config.yaml
n_layer: 15
norm_eps: 1e-07
rope_base: 1020.0
final_lr_fraction: 0.0
Each number is 128 + 24 x the weight over its row's rms, rounded and kept within 0 to 255. Layers, rows and columns count from 0. Numbers have three digits each. The size before them is the row's rms in percent of the matrix's.

# o: layer 11 attention output (transposed), 128x128, rms 0.176, rows 11-31,43-63,75-95,106-126, columns 0-127
# v: layer 11 attention value, 32x128, rms 0.126, rows 11-31, columns 0-127
o106 108:151108101128118089135165125139113142102133121152156114126102131123114099159145109146133166120118168130117165137075148101108139159117113157132113094146153195098121114129113132120138139129138127132120155122139135132112133200143122169168140117121106134112091122138120150159091202094165177078150104144129112130120144138132135149133120107147083115164129128086134189134119130124126101139106
v11 103:124100096142132116111126153099120111125161126119091171159113133142124141120132137147151138119079171128130079146117124087131134127144053115098136093103128156151147112111161125115131115136082164131083109121144165156113146143123136081139134163102174127134103133141123130109136144125161118125138150142056107140099111134150108144118139120103099146165166144119173089164149142172116147152125
o11 106:141120127124094119101144105132124148141112144180172136117150115118140141110100162172123132135153162086144091137093151147120140115155033166145138104127144125144134144061167145130131121095128154094087131094141146126149163112112133107138137167120122156157120135156106137105132099106132122151125102127146123148124119127110129171108100159136151114109120108135140116129094172111090173137165
o43 110:134139137117140109145190156131140130121105133125098126117162159069147112125094140155126104131161165095122099103115158128124104122137112155097114085141143169111115155064168155161160119086124128107118142112130137119117179120112129093184131167161121093116112103108156128122127131114125149136125135131166148153105143129140111191125108155102123127133104103122111106128074142132136135125176
o75 106:126134156140113106106123112118153130175158104134141093127142113114123141102121166120117107129149155114160099105113124122168123102114065169097142100145149126175124099084129104154122124109082158102108143104130115116102150109133164111076174163113141126073130142135084110101136154136151107154065110121134120134140126106113165122133127165129171141107092159131111114101108121141087140140140
o107 091:149158140130097133106144123120134116132152112144138145134129101121144147098145170145109109146176162093128111160095146145119150100122041143123136113135103118136143102057165111137157121087124169094119130103129124097139148136111128122085156140116134153115127167116095133122161096106143132161099120101130136164106136107114117158111117163119147107107134095117131091063113144104090137147156
v12 101:135117117156096136155136162126141136095129129153130184132137142111084099097123112141144118131137103142155129118135127083119110120147135116088145104082169128122137120125123161131134107139104113135141091128151164189126142093073192130136168074096115104124157124125128125152128142142146150130095116115069139134115117106134126137063161136124135087156131161126110144157137154103128138142178
o12 108:126157117162135110140148102117124113135125112130121108161149156079108116145099206130161113147134104100137086111107151144139133113101122119140152144123166117144107122192136170104116124087088095102158148136129106131128112183147125098100113123125126108168172139144117134102107080140145147141131101116073078149135096102121104162138111095099115138112140127099136149115113160129112151129151
o44 092:145119094144157120113137130118113129114123137130140111135145169122118126162078154157140112117183133131114113108106082112143080099156129150124135131126158145124098114204126148156136101087116113095139144116149138149095148183130114070128128117126136088152133097121132121167077108132117149095090111152127132160145090129184105141131078134132121161131106109124114131097126113149133090099150
o76 093:120168107134154143149132134137127080129132106152158137163131123114115171155131183113160121110085157120089140111135117103139152109098138158141127111115144166129155104189157104114157145111129092128103114112118087148059123173106144120122102117129139119105158144189150148138115130148117124121144106089091114160155104095099128138168109151149165128111138141099140144091130109157132125112106
o108 099:129157131148138142161136131151155103141149110145130106156127138083115133148131183136160088105121134096107123131128148104162140098097118137132147117117161119127122125197155150130160128115098141100164137134146115134099141169131128092085131139111134089126197147148101136122110084148116140150145094129103058161158104075124108130164107108126158128115127126098171150116134166116112132123146
v13 089:153129108129155101094124121116115110141102131150095149111138121092131080109109125114160145144138136148107159092165120130095104177122144078134122091155149100139091118106098128140145161140135151116149135115112090101155144117114171127122133117133061103178178116154150103149141156146131129133095100155124138119119178136113143146105112080143125124109132096172097133115150080121112140088108
o13 095:145131128186127093143132148157122139120134106113130124162112138113120115148129154119141090098126120160095120108120123121089102119072170110109118150110137163095086118070097129115133147111110100157138141127142117143138133081124087117093087143129111086120160095094108150101133106164141165110115126123118112121146167096160137056192147118119142121130125122084104150132132105139121138130106
o45 093:138083157134109153148113165127124142089139122117159131128142153088149134152107112118124105062149108138119121094106107137114130138135140135141114135103142199156147138065128127122109130154055086123121149128174115102114149161117130133135111155124138075115106137097105156089129129146110161104120104086122136110144154129111117136141160118140103118089133096155084117137143103085125135089139
o77 097:131110116107158141147105125172067143143081104149129113145113112147098152131128128096109128129102105126070131126121111113099124166128185134140125126069153138118148123034147140139119145121133163136117116130120137128102142136146129122134088161156119143159162108113145138108103115107161177121113114088136149134135148125129107118141133146179129107108178130089107127101131116138152096151088
o109 088:128138091166143135156126160135034138110126110141131134163109131137091132161128165118125108098091102139098127121107107119082133118117154145127103111088128148096090177064123108165112143154152113152121126112114145140123152106151114127107099145127104059134157091093136153097131101137101126107127125138146131153139135113151116104187141139151146112129104147104143143147151153111145132115124
v14 086:116164109094111129127122136117109117112131110141090134142132148148083132154122093136119163149132133114149127134127115120097115133124085126115137136154123120133141136107104145141094157125186171127154125153146114110177084112132152132094122109169167130103128129092144086147116113132139159166113136091173143158136104134150110111154057096176105111146159173164120119154117076154135145089116
o14 078:092149156110080185104131135129125123088129158130116147101107135141096131183118103130112141094152114105101119105128096128123124112127104071160139104174135158124152144094126163118141144096108094149087156150105088131170124121107121118142109129150120184116161119144138129148124120163154186147135094121141123103115143139167122081122133073143141120117132152150135145095139125114160125129163
o46 099:154110168097128180136132118119136151086114123140114117111171122102175140156084144108138096081151073093121124123139125109125133120089096126126099129158133151113145148073112097122099131149104104152109147116135128124149146129154119126148096119160097098112125109133171132116171107140093157115126104134138162147080160136110127096117094116156108134093176118126091149171139092131117162116132
o78 087:169149174136157122100109128139094155120158125129111123137134137136122117152102115151086153118157132101129102127087076095148120112133126110147117091132172135190169089053117147108116153085078142142125145119063098108140143152121123116126109122142135147129127157102129122136138122112156161140118120096145126113108138109122201104103120120171139115134120160136115131119123108162153116142134
o110 087:137148127106162210115103140113049162089097127133119136146124128150075138169134114117114153136138111105107134104121093114126120127132100126148116118125116152128143147075111133114129127151119114130104139114077081152156078119117114094123092126160116184124157096122142127144111119121141194132129111116125114152078127090142127109127102092114104126122152160135117131089131125145126129150136
v15 104:130160130109110122141118104116125132076148166129137142164125114139182122119102148163128128110110097144080162114124152091146121115133092105140096113126138181189114173120144149095119145079181137091133124176119113132114101100111164118136153164119090132135054138122108121095135157151130118124173114101131117166137126126115133136131132113139092120116149076149111112140131137132126119109106
o15 113:125118134097112157140132128117105106145113150149172126132129120162140123148159097188114128095144136117092137126121136116114126105140092128145112152154133178102146121140141084129131145104177113152113116103180107141133129124121143135136111145116085142133103149160147110146123114130164121140169150163168133147156141118124110119156136098151155111120115110145081130188147131070038113106155
o47 114:114139167099114134151106132130161112141108061137133108137157188115146129120124102173128144121132128115118101060071119148158138103170151110128104143139145112157138143134125108070104146093126110129124180113156104153128132117107120169139127181105153099103122155134166119125120142124137115128120179100149119142151108144141133118179134139131110160117121131161126089117113139087106158120149
o79 102:157148139116094116132094146081117141131122133141149118134128165119113172114123119179113116104136099145099140125116171126135109131147093130143107151175130136147142137111124080101106091126160123140177140124155076126082138122135111108139187164147124148112120150131150132101140167173097107147124176126093127146143132145123104168134159108170147139105115143136074158141154109096090124114157
o111 097:156126134114127115120137145086116171102120139130145151173118099177131155129116089152119071123182111142092138099112143125115106092122099151131126119155106141157130094136120061105117112124148113130133131118175084159136124115108157130127121156145123153126123131134145117097147112130151111118128158148164152135145139138128108118127162074155111129098150142139100103160126116117034130140165
v16 109:148117129133157143129155145090139142150111109118115099141140180134184153154103116130117152130119136071090138144065110117075129135119172131146118123166125103155140137127111145191125112133108138124110124133145128129097148081126086096119150148110110146125117159097124125181135103172147101141163128135141082138088124129123095123101092144074124125132134162111106095118123122144098129144103
o16 122:107095107187143072153118143149104157149117133169141122139183127131154154158137094141135103163113158115137138134123094068124144122111181152108126137144103123123158166127126128133116156149154132173072112108123191157106148151120143161106162130160132156143122135087151114143089132108159114133125138138130134155108144144120106124103136134122156098135160131151086110101158094131130135120139
o48 111:124146134144151120130162134159147070136086117112142138170167143140119126110106128143123108190186104095096106092102119109154119145126130134109119108150140136154133106197117148097159139086143154101122123073122130164125147129104146127121128150153180106085164161079115140128114147116134123122106171124134151132127132138118131130160101125135122194136151138123106111097116138121154111153127
o80 086:160110159163145119133139120109166155146143156172133154130146110114166132113108101133108113139133154126154121122110129145126103139138117134092157098149136046153147146137112150103087139127138130135127182137085193118148164139188150133099139140159130104118162105111136078080140131133154131128115124175127153096114122124144163121126124152158158118140110156177123136141153104157142126156136
o112 103:133122141176147063134116128140164163157147157150135116143135124142144150121137128135120100191127164126166136112145133093136126137097165143116167138147124104132140141162119164130096147153105136171128124130113171168123139144142150138082156124163133141119139133109158138135131141130181139134075156131114149125082146169155112119076145154144158111120140152153104084117146094169130138167123
v17 103:086112133168147164084118119154119118157135156111123129134114128084116126138128080122111136152164178116128154100142091128112134146135111148133168144111150125109110096123123121124144112168146144151134138125120094145103118114161162112077113139164108167148073117152176159133128148136129113125137084143138138158131132118115158106111121110082184143147165099160175137131099101153138116178147
o17 120:139108138152151117140125143138141133167123157141128131134130132181181169121165098135137115159148171161121061133150130174163144093119095120124122142128107193142135151107135093113131129118158124143152099066092142142154124060113149137108131137109123161102124136119141133096122119161111092123120129126097138144103117120119113136129102101122147110130113109096084122138133152165154160164164
o49 090:161132121128146114123127149140111110137112145125112197142103110112067124125109131133111137111128117134096072119141086109090112162131110184116140109116147136119115120107105100129112106097088139125163116076097133153137105110115149132122095078159130154079114165137067129132166110130118106095122103115130151135100128120162132171122126144147148117174164103151101115139153098138106105143152
o81 108:108154115128140155164126095138138125146083113139123115153127073124122163144180133138110137139150134111119127149165136161150139102098152097101123128102105134117087169118163137160181114131134132138114084108155163143121114124134157103134095134141134099127122109152130091165122107117144165126115094122134148131114155083087130149120094142103122094136130119042128101118140191138167128119134
o113 098:115095124132147139146104123154112119134111140168134141126116145187181148120147134140109144140182164144108087150136126162107158100106101128157118125059128161116111154115176113147145159111131118148100085097101169126120114068106118113131111119071114137110125125115135144137095111124131133122117100160138109128115132130139105132140099134110167107126126117068130137155125170122167161162161
v18 097:151148126127165089171107133082163132115144173132140132061129111132168088127125156124152134141145142071120077106097078132133102128161094116112129122129127134117124127155110124163126136130154117157188117124113103146152118101136126134145120140124098126164091152112142133127123118141122141152134145121135100126186132143162120137113164141093173109133142179085129126147082111119156093107127
o18 105:077144163122105118089106124133128144143098115089140137130142152148152106126083165068183113126141136142110084144146129145149099129163116145130134098133141164147130091207131140126114125130164104170154133113106133149126090142101122171100163146114130090121123153103162163173097147148109169128103149136126129148116107153106108131082124113097119114146147140125111105102132096121124117124138
o50 087:091126090109142121123087123128114131172063147122181143141155153113153112178120129092130162191124105143112126124113126115149124148132126132102139107142135145149132111240111160150135128094162107101121117142139106155156113142164108129140143116132133099115151173106123161149123158117107109137117123131130138130130111137130054121136124100132129135151149132094134123137103152137134127131096
o82 120:083140126113110173136149107129152112122085110086135146148093087137135136111112123107168108135122102108108117125100117115153094121136099106137144110113138128114109123247145147123177116153156116154154141083098147143145129145124112142138121121114103104144141131090138165153101122125134172126126126157106144143131127161155105087122134111140120109146122158125120098083116151092090105146114
o114 093:077120146111109116092114076131203140153112131096144141132106128129138123158101146110168119129144114125088091120126143107135102131144108120133145158116117158115121109237134141146147136124139102193167145127090159120123120108134104141112157134114132103129134132128133175161111139145130200146114169148136123138113137150108113130090120114106119117122128137120104099135124127093110132136129
v19 107:155153139171132129114107144053115122169139104125132124128127106163119112141144158135119170114144102164141146158120122166086138074122157128110097133097120110126138133126133155132113077171088122168096125139134091120115170140147143124114122173097104109188151117162091111117133095103139173154139117155118112124145142148143119147093118127093167155149145141119160144151132132098116121109146
o19 107:087134119189128109140113114148091126158124113129133100113146111145144157122101126135157128121091111129120086168078160079105133120144170138122145123110145096122169163091101164123140107140121113129123148142137136097151111123103139142059124147144139147145133142111109141117157150109164150117131095124167121176120136123144153117074137160092212116123115096115142121151121149132129140100138
o51 115:107104108175154093125106108154096145117137162120160105104077109136109108112160145111130139136108129125185114171147143096144146105135176110149155103090128129114141159124126147162160102138141132172147144148093144092124099139118132119093149115128135166146105140168117126142141134109140118149147123128135106151140140163150120137073158126145128063136086147118163181120115130139135183108140
o83 092:123124139161101119120136130117127122126154134080103106099096121122122165130151151132174160120096130196167098121091124175160145105134158137155149150122151126110142154099097138132096111073121137104109143174160161140163133068123137133093125105130118163153151162122140121124122185143137122138112104136139107123150124175168150080139087140117173128104125112135120124150136114106120126108141
o115 085:089121109174153091125139116136106151141130135115131125100123100129148168148127164132153135146084114148122093113076141109130099110123165168142119120127160115129174159092103153103120143091093107112093125156151114112159125146077145141053146138141107147177158151138144141143136185139137145134130103130152123165122122154116130115092124157090149101127102113125121128147138127136105112072116
v20 104:127151139134139122131108112116128125126136122119106121167157125116135136126127124061122126118156095134169109125130133115048126168186108120099099149141135131170143138117168105167105155129149118101141122074149159134141102133176120077138152102105098130106120097117130147099132081109092135122164125125129148135114167126095099132109089141108097122140103090102129136151109172122134170152114
o20 091:157109102135149179163110103134083130108176128128136157154122103134134122168142141092106152135146135097139099085091121130100129147139115164079101107106122157154109176096134116139099163138125082098076140096132146131125147127162113162125144111101100139121137157106115111098112145135092129138159127132160093159130146110123114156171123145162099113124155095162156161118142144137154143154109
o52 098:129107200109140179145137138166141144092154110125133142135146117087163148115109057119129116156145163141150099095088145152148099141137125100138094140143127126157118127086105120108127157093145104106163135119137125138121089102099135156106143180131164088102142110074176110131071132157130098128123144120148107164130125115159124149133134124107120122129146087137121122111122118120136141162141
o84 098:125110132135160175163152141120114114142150135135109151122169118119118143127128116121127132166121130101133054111095159147088100118169148126099137133123122120164131146110140096140091163114121081106174146103143121121083152131149147176113166117092117175111107171130109092100134120136119115167126151093131120155117114094104125164162153109139143129103133082159141123129104101144145112137078
o116 104:171143146119138145154140130126094146135169135111104117121134089144110150157141107108117147183123114135143111095131120138128110081145117144064129131120155138167149170094149074105107115120118097103106148103138123134131144071150105165090126122090108128106147156119122123115137168183127091159142178083121123110149131110130141119153173140112103160114127127173156132123138094158139138147116
v21 102:150112140175122145117102145111129106135105117101111147124134066133139134161138102165126138124114068122172156122139085173139102109149169125122128104131138099123164145115142140151125117134129158110170122139167127127164064113118130120153118120148132152072119140130132122078133148130086138131115112143108108118100121150098086131161125148099109137083069121154149139155123148133112103185138
o21 107:136128128093166140093150131158148090121143158120119093098125128135120154130095105139096097153100096120141102124144111155163133111061161140170113137114109172133135136135135139101125138136134152120123162157127102132125110143122170148082114153130151126137156138102109144106101083125113134136151119140087122150151123131096161120188129069152187146154115159157104100109157139137119122160167
o53 101:114106118128147141125140093120103159141150143140113104128109107142111130092149090118123145150055148108149130139121149137136122147147178120126143129101123127142107141075117115119106130174121130139102113155092136152133080127128126122108118151090125174180182104164133117118140087092125124123120136166125074172128124175129115128178095097135129152150077112104149138138173155122138159138116
o85 096:111095119087126143120133157098123108162106140123123111063106091121107133137108152119112116142104113106171072135110151154149140101104194157147128101144081104154142125120157143138136130132162120128097166122140104148145156072137145138119102102138089159118122170107076136102081120120107122117133161124121129122099116126076141134171173116123098146159150138122119142152130113124145149133141
o117 095:102104107072153130129123135122130133135138138145127096066101130131131131146094092133145108144109102131145109145103127167158138140072177130149131120146136141150137120133124158135108149134157143099093139163159134107144149135128135141103088131135127161152120139124100090092113107100067137123170131143089105139131090144090134143165164043121149130171122145104095132138162152128133137125146
v22 104:131139139125103149104127128108129120106165130113183087141141125123131080143099103150099106115118101084130094159104176125120138145123157160095153125137086098153095133135148149114159126108123151128148115096112124127059093134146144116113156117132148127064138105115121130148144128129165164094149116151106117105166150144133103140132140139155178176137157108154115081103130112137166101152111
o22 109:126066114107186129159140108125101087078152155129132108137116091144117080153158082134106132127126139134131132085106152118105127135095132138106127135107111112144135132169140112138100107155122126178143156170165133118102065117102163124124146145160141147120131143124163076144129134123129073134129126128107136155111123133124154143088132093131150138134130131189121107140126155089166125107108
o54 106:115126161120137124114176173120124095102137140098118150142116065128113128188122136120154122129140173150128112117127153116128137142104115114103138131131153117143141083210122155104124152124129104132181182127100149149144120103078151130134147163135145127118151089095165107158096185161134097107119149118075118127119115128168133125120145141097132181124122143129130119120111120124151137121123
o86 102:114112090140142140156094104112116112123129141130143157128152137111114107134112079138137094109109198118108138131107155100141121138099113165112119102094121133174107156152149099157123127159115148162159120146174182131118091137118125125136115172146186124112160119131136081132137116093132135091098103112142139162129116124099144126145143111134166109066143119161134104102107148107176100119155
o118 091:100084112106171120118124112097138078101164145133136110118146113124128085114134107154143152082145151126113141099120121098109138136109122151121123126106129101159116119143150100131111117164156158189155148170177110123131089125090171132115159108105180142109144150119140079129126136111171103131116124116124136144144108152107164100121146128141165131118160107159100081096117157096166097122125
v23 093:105129137137140157108123134118115123131159128126127132165139134135144147110095144133169142119093126067102098119158131135127141157053165138116101091077166135147102152126146115127123126122153151136155112123132093114131133094133119160124135106127086073150167114160128117125105179085157134153130123136114144161165109138095140123141158092069145153142136142103109158106117172119086130158122
o23 110:100119113172124095110134135112107115133133112138134143120142116128147155112109106107126103110127111143123153104123151052124106102102140161108123115124164185107108141104134135100115118130122093131138157101125120095155118128140114118056087128129132142156200157142127135097142091139175130126114110125112102154136140077169116099134127142080151153144121130084129167170130138125094125106087
o55 093:114103154119115129131173135122096153102151133128097118101165090112143109118124094141142093137144078160161104094103125125108064114128160143112109147153160186110124134083141095111150096124108092139093152091125088105135145059142157113127097136158142132112129152138122157085136129146158136103108117129145098114150109143134144157116128165101116156121085114127102134158118127121130165111124
o87 105:143115139178115112143084127127080131154128095162119100123111112120132117140110094102104125133084170133137143135141167083159120109096110150088143100146144136156156118026119086147081135140117134116117149164121139096128132112152159106120134148121118121128173140141116105076136108107126127116088131105144122155147153137139118137120094126132114160136127117099108158120125133147114080095096
o119 098:097126098161123122145137158100041107098132094161146125131117102125143153111118115105114108118117140124121145138093141084128121126117133161134118104119119169134116176093158130145105134172160089127141142106138114131152130157150112114077098134125124144123165147136109122093130100130135132104103104159117129196132154085136109144133126130100170151168122128085130185132135149128136132098088
v24 104:136113136120081144128148150172147111160128152107101140136134117117140120121149155118104096141111129106072143102099144166166130144138133106129117122102107116121137167127177132125143120137154110114188122127087151159128118126120174110134071138122109103167111118164108147158112152152168123125114132122113136102111089167101104115098137137102098197114131144159108085120095117179107156145139
o24 105:100141123147160138132166120149093094130125106123123117160151116129120115092107168152167103123138110115151116107140160146145140129134162138090145134131125110128101124143129123125132138123142141095212121121176150172091127159136126144113079163084139159126126142115109089139116131147139132130118113144164112108162112101098168119136125125112105141127093123107097115151119104156024125129145
o56 093:117136174110121075102128183123098081201171108116101090161117138139124143132116127156089149163136170145120117099130121080153137161137152112137133117144099120142102081144141160149139142112139140137143135119154150125092161171110134126117134136138123175114120138134107114129081122141128078103132121111172103112158114122135173144138128127122143104123081146159154165141126110117108110147144
o88 087:085118109132114084131120103162079142132094117117126089155147129140145112089114100119104082095116152106140113128134162097147138120116172123082094104151095117148112080118141140142151108141177130112145145075143118171140135116125111135150080135146100121160132112098126101170090134114119128104127104121165138106140113130123134116086113123147099101120108146115105137113098190158091155153126
o120 094:075104103150147133136126088117047130107138097126153137167127156130129111094099159125146093124122141114145154127139160127137142143141157162103121148129120114107090157141123104164141134148164126101168095117160135162134156163150111131141085152103130148160108119104119134143142110073140134127115088161177113139146123116102126141142122113162124095158117129113075138161115122141073150117156
v25 106:120124162108146141164117138128150142151114149158145081135114129126108105126147095151116143120096144116197142106100113128091123139079109147076139134145123151152167121137112151099139130099151138143163116099152129147114136145118090143167140174078138127140087105141107108094124124139091138142130127140087163119152083148143156117132128150112102089143130130083143133115163108070173138164132
o25 121:114101132114118115123117070113103111146120131177138127104138106116127109109121083107138169124134153130108092134084109095118151176174120141182132116152148165148165105118160189120114148152151135176163120148100130128151119168111133099149168133127134130123132160160153126114132115108119156124122108091092116128083073134115123168091101090116109125125147130104123130136117155143144122159100
o57 096:067114104113125100133148107141114095162156104197122123108110138125153134086147108162122177175103129121157102126154151149157137140191156119151108097152137149138132155088127141102126131146156147123124112153126111116117137123114107182162132194120150125125125128108127161110138145103154138139157146116143143133116134125117131144139108124114111148124095152132125158137157173103175134194118
o89 093:139152139118119128135152057125160117145138108130142108093107080109146120128142116134149143093157128144139132121131149119099112130159140123137207149194115125100134111159124158090124163135144116096115142109183153120094140124077116131111131136138097137126126180122136135081167149182098139147098170123136081144102079126131116127157129166127145126119110115130142132135100157131124113120130
o121 099:128151151117104092105140079106170104132132099148124126102141085116146119082123090104126149115147191136127101130102129125121142169152113135165136133128130148160151072141147200101131136099141146166179152127081118138152128177124123133136135148147137114093124144139136139114149131136143196147102103110110108122088114131122108166108137094132138106113123136121124124122087153120151108161110
v26 102:097121145106123110148113118120147134119179101135136129148144129132075137133138136092131123123126145136143137115085158103137111094156154131155165159115124152101109098117160076149149148122128126130169089137190096119158143121100080104115116120124129085151094117142154084113130129133175113129113114133092177111156114167102124134099126088108137141112142117182121101177129129144143103100088
o26 121:106141131121112167099132125137117094126163111146117134147186131105137164128135103163133120109136144136132136155113148096123140151186175134148119108127135117147103116116135103103143135103156122167153155112129105167130155135088137077159149126121196097139092129143124117142128108129115132126112132094098169107090107123120131109112157168152157123136139125120142163159105123107087096116043
o58 084:116132140151122154144120124137090090171127119181143087140161164054106133144172106168112152145107190136093144066114156144146123125159151129145142138131146130129149137118115129151142123153142106136092145118153121139107151153123126119166123126128145120101120168116111159098121160117103127143142132147112159118131130120067083174124144130143153145116112124145132182115119138107083134156148
o90 091:122131117092108143115159094141121109118116092139069115148134082139106144136146147136125109119144130116164107123133125145149130073125158156107101067138118125144110120088133098096170104111106146110107143095126089163104110125105144068116140118070139114163124144135163104168143121138148126149093118102120122127099132122143165074129126144121170104167131130116137118062111152151130112124124
o122 097:132156119118121181116133127129096132098148112142103126171173107125116145116147119129136126119135164108140177178135131101123123102196161144122109111092103118129112141111158081098151134125131142170123141139116100148147147145113116090145139119101162119140137093149162107142156111141114152144094122104105159125076132110119146096102139197121125113109125140125128170138104124122069090105083
v27 103:176098138159155154153111120127171122088093113118110129200122142178097093119135110071139093112107134131147132164141173115152125122099125110121113096117130136145105105143134151116111133074137103096128180145118135130089179147113133139113138158120117134139157129136113163115119142166145070150097106114131151098080095124144144129127165134128143112121123101132107101138134166154131123139120
o27 067:187168110157115113151152126093151109148123112174128125178097125123115114091129132139101144145131122136114122121123123114112150136149118136110115146126135136177114104246176110103136122114149182113158146117127170104118153137115107114111146127139136092117108171122143142138078137115143111123136131093134142125132130126143155186145117130133124122088094101140123126126128121096095160145112
o59 055:141131105168151094114112101112111128127152094130115119145087121158110158115139099166131144137118140140123118123109125161141103124151138121111144161116153101173132133255112099119127151135134131120115146129150132115113135092100113134124156156099155136106113139124148107130111153152118101144141115098120090128141119128152153130143096119112114127119061112153136145115078128118149159146136
o91 068:132188089088131136149114163067148154119098145153112141103125150090103140114130123132130159115112118138150165105094143146108179133137112125124138123154130115143138106200153110126150080135161171126105098143141118132123138117118097109152120157120154132114137178163160132134072171159165108087137151119125092148123113150135133161136121114115126127088127112161124152134133134097104137113161
o123 066:166140079109124126167124125072206151131135132190129121151121127102121101115108109158120164122123144129127138128075145114109191151107142163107119140154134127147103127234131126157131111138139159137136107132149163139136143144138113108149110137125130107118103156141130107125089148109156107102137133120165122152154113147121109169144117134137102126131130111108127141152123128136107178116113
v28 101:116124137159148134146104131106124130159135150130123104058137134134066144124144141162149134139191091166125097154162136132117113144119119117114164131168133132170057136143089136152153150152141124128108128135074077152130132152119130137119097136134103094084138093119113123154122109136160080126126124134092088164110110149139102117149123121098136130123140134130121099116101145166131117105085
o28 119:180135125107113078121129146134106127162130137115117123171058118064132099113143141117103130069138097154113080135144123116117088117142153152084106117149113105127146093157127145140137119108102100125100130118114076101111101136144143143114109134166103102100143124097119110144129109153099101123102134134134131149174162148141124124107118134115141116163132124141170124108114149123193084125101
o60 104:142138120101148096144146154094096123174130141108133159157118095098140119135167165101116138117149130123138099144137116101138127138090110130115165111154098109130135090241110118159133139065122088142090120141127118108132102139155125133119125117105124140124126146125149115126117137147101125162128128115124115139170119164141129117087147125118177126172124119145127112109052136139136099117108
o92 088:123167118089117104142128132167087164175114173123103145160105119092136116154175119119109140088143108149140102171132115135112160129116144161100113109103158134093152160154150136137139106127117097132142104126096123130137128135116111097135078160147124136173119129107120135174074103124129145126139094162135133100115129134153148066117116095101125081132144102149146108115096156088139116137096
o124 110:156119088101141094130110123102118143157136141150134128131069137050111126120150161150144145060127076130110081158122125090099106141129144174124096143110119105113122137133118115193115146165112101131098106129117082118145106116157106127147108120158121108108112129122113101156110102132128120111100128144120131163140153120128114093088098143100108122125136117146145120112124167084179131135129
v29 105:101173116100154141127128102152134139139101149138124145098125112125141193125159110088172132111134141086165132158128134156105163119172097108140156135100148144133121083127095136101159098116126121120149115129147113145130155092113115153093139125139118145115146123120083075134104130137123143102132140114136110079169114153104127133146127132082112172119144069163136130111086154140142126086177
o29 105:120131149174122151123085119143153129139093124101119106117137110120116213128128120162151104129102168156116132139092150142119080127194117113181093081116130105131138112149083121100167120106112114142133127136094111107147136110079177127113166158104131085149109111138110179132130118160104126129149116112149147130160107109137155139110139138174129112153137145132163110129128138125148116126105
o61 086:141129127185101140141094129122132109156087099128118121137117120126083206131167137166116130143096132167122133143128117146143110124154130092117090096090085157141108182156128111126107124123128132127113118115129111106084113155099164118163176101089141147134083123145086103114127101137109131143165120149123109142155102107101145167097122141138110102146155137156147119102138153110107083118132
o93 111:119133129117081126145111107105139173134095126086107173103132150103152156149128073145092110141088146125153179142129139134123133097126101122152102097115131086164142169115083122117094121093095113140124140129130138119136117152139098127137111169113105101129112116187127128155077099147137160099143152151124101145133105143088121140136145082125128118131109131158151158121138167073161125145111
o125 096:100135131151131128151106114143130166112109122102102099065117145084147190108140093147110126113090171138173154150095156151090108130138125132148088105100127086143120132138108105115161124127128111134110081168119099115137106139122113154159121123106105109137102081137149183165104134111129146085142118126160150129106110124110116163106114139143139102124136123108142130183098174138148139135100
v30 101:132131119099157097126131107126128119130138151147154113116126091108106154139134120124106130110131133115107173169150120190139138150070107100073132136167123125142129125122088156111112142138132115126144182065107149153155112088128156105135099134101149126143093110148131092158133185116129113119108170114166147127167076144123163151120097121115152167116131136121124105105129083120146167129108
o30 107:100131131145091146102135149143113128134087109124127158107093078143124103091100177103102116094109110168089114127130136136122131154161134132108116129161128153114113096125120154123118151133120119165222117116107148137123115135089090135107132135126134173093134135153143115146145162143127143147140135116179104102099120143110176109098150112132145121152097103123123117169149095179117087135104
o62 102:113134141152106155118124139104125130125100120126108098119106091143126129080145145131130142110109103103111103176164161115104173147103109111139077129142095165102132126122109091109107114175104107141147145130099127092122134125147121175155123113152113144123134058155132109088168129156128153145130163126158125116111152124092176105103151154106123103144094113149166143169179108123134122163148
o94 111:132159120123100128120111076179123190117119114144144148127091128132119109144106146142087116075137117099109167152166149144105146162114115164163098127127154143116096113119116174137086160151087093152145135082151125131125124111070099110132121127134141139103120145147137115156115156096116120165125151140157090156122129163111137132133147112162121136150141095127147116137117176179135100132111
o126 108:076141112159126142130116107114083152110105099137158156097094149126124113077109154102083152101112137152113131122134120147103122172134118181138089147124110137108082121108125150152118167163140115170176106102103128128136087151123080138147114129134120138090103130130133144158116167076121166121136098144191140133080155145098126141115117113147127102152136121101109089131126130129131116135124
v31 094:177152163169163111113153156137138144117120147154123030128103102138121159111125145110201098108114122118133113112118100125137158121124100122127110124081115109104149138117163139128108102118168147151146173151110101146116140151091156100083136109134111136092120120134141119148119136164109106142134126141177127084133119096152125113136132124128150128098142090118130124109122125080088141147106
o31 104:170148146105109139104149122092112147144138132128122130153080103158145133146109160094183108118161111138167123139129110113139149120143161131127150143162104172122125102102149119134141133130118153144156140121126170123136130160116154164088148120114124060081095139145153188127141125093134187132100165110130138128147079103144119167167131093108158109127130118140120139129180139134131151145154
o63 087:136110112108092119120094127084104155131122154124143112116115124147103104157074133142126141059137143151146131167143111108128153137146125177158147104117142163173150139150126130159134116154108104118123167128145138126148166148122144106123156129139070147089106145127131146193179132089083147130119126090147087122155122190148116102095133123132133113115107116096094105120140127131132131117154
o95 086:151119132129140118154112133077074179148109131105122135122085144130136167159141125085122174150119115115174149120132154087121136115151133102148109120130104120170149154078130132121108105138132131138132084154116122118159120171143143150118120113084134172139116134154117122128121150080159160149105155120149111141105093119135081184127166092151126109157160164137096098130154145123158129112124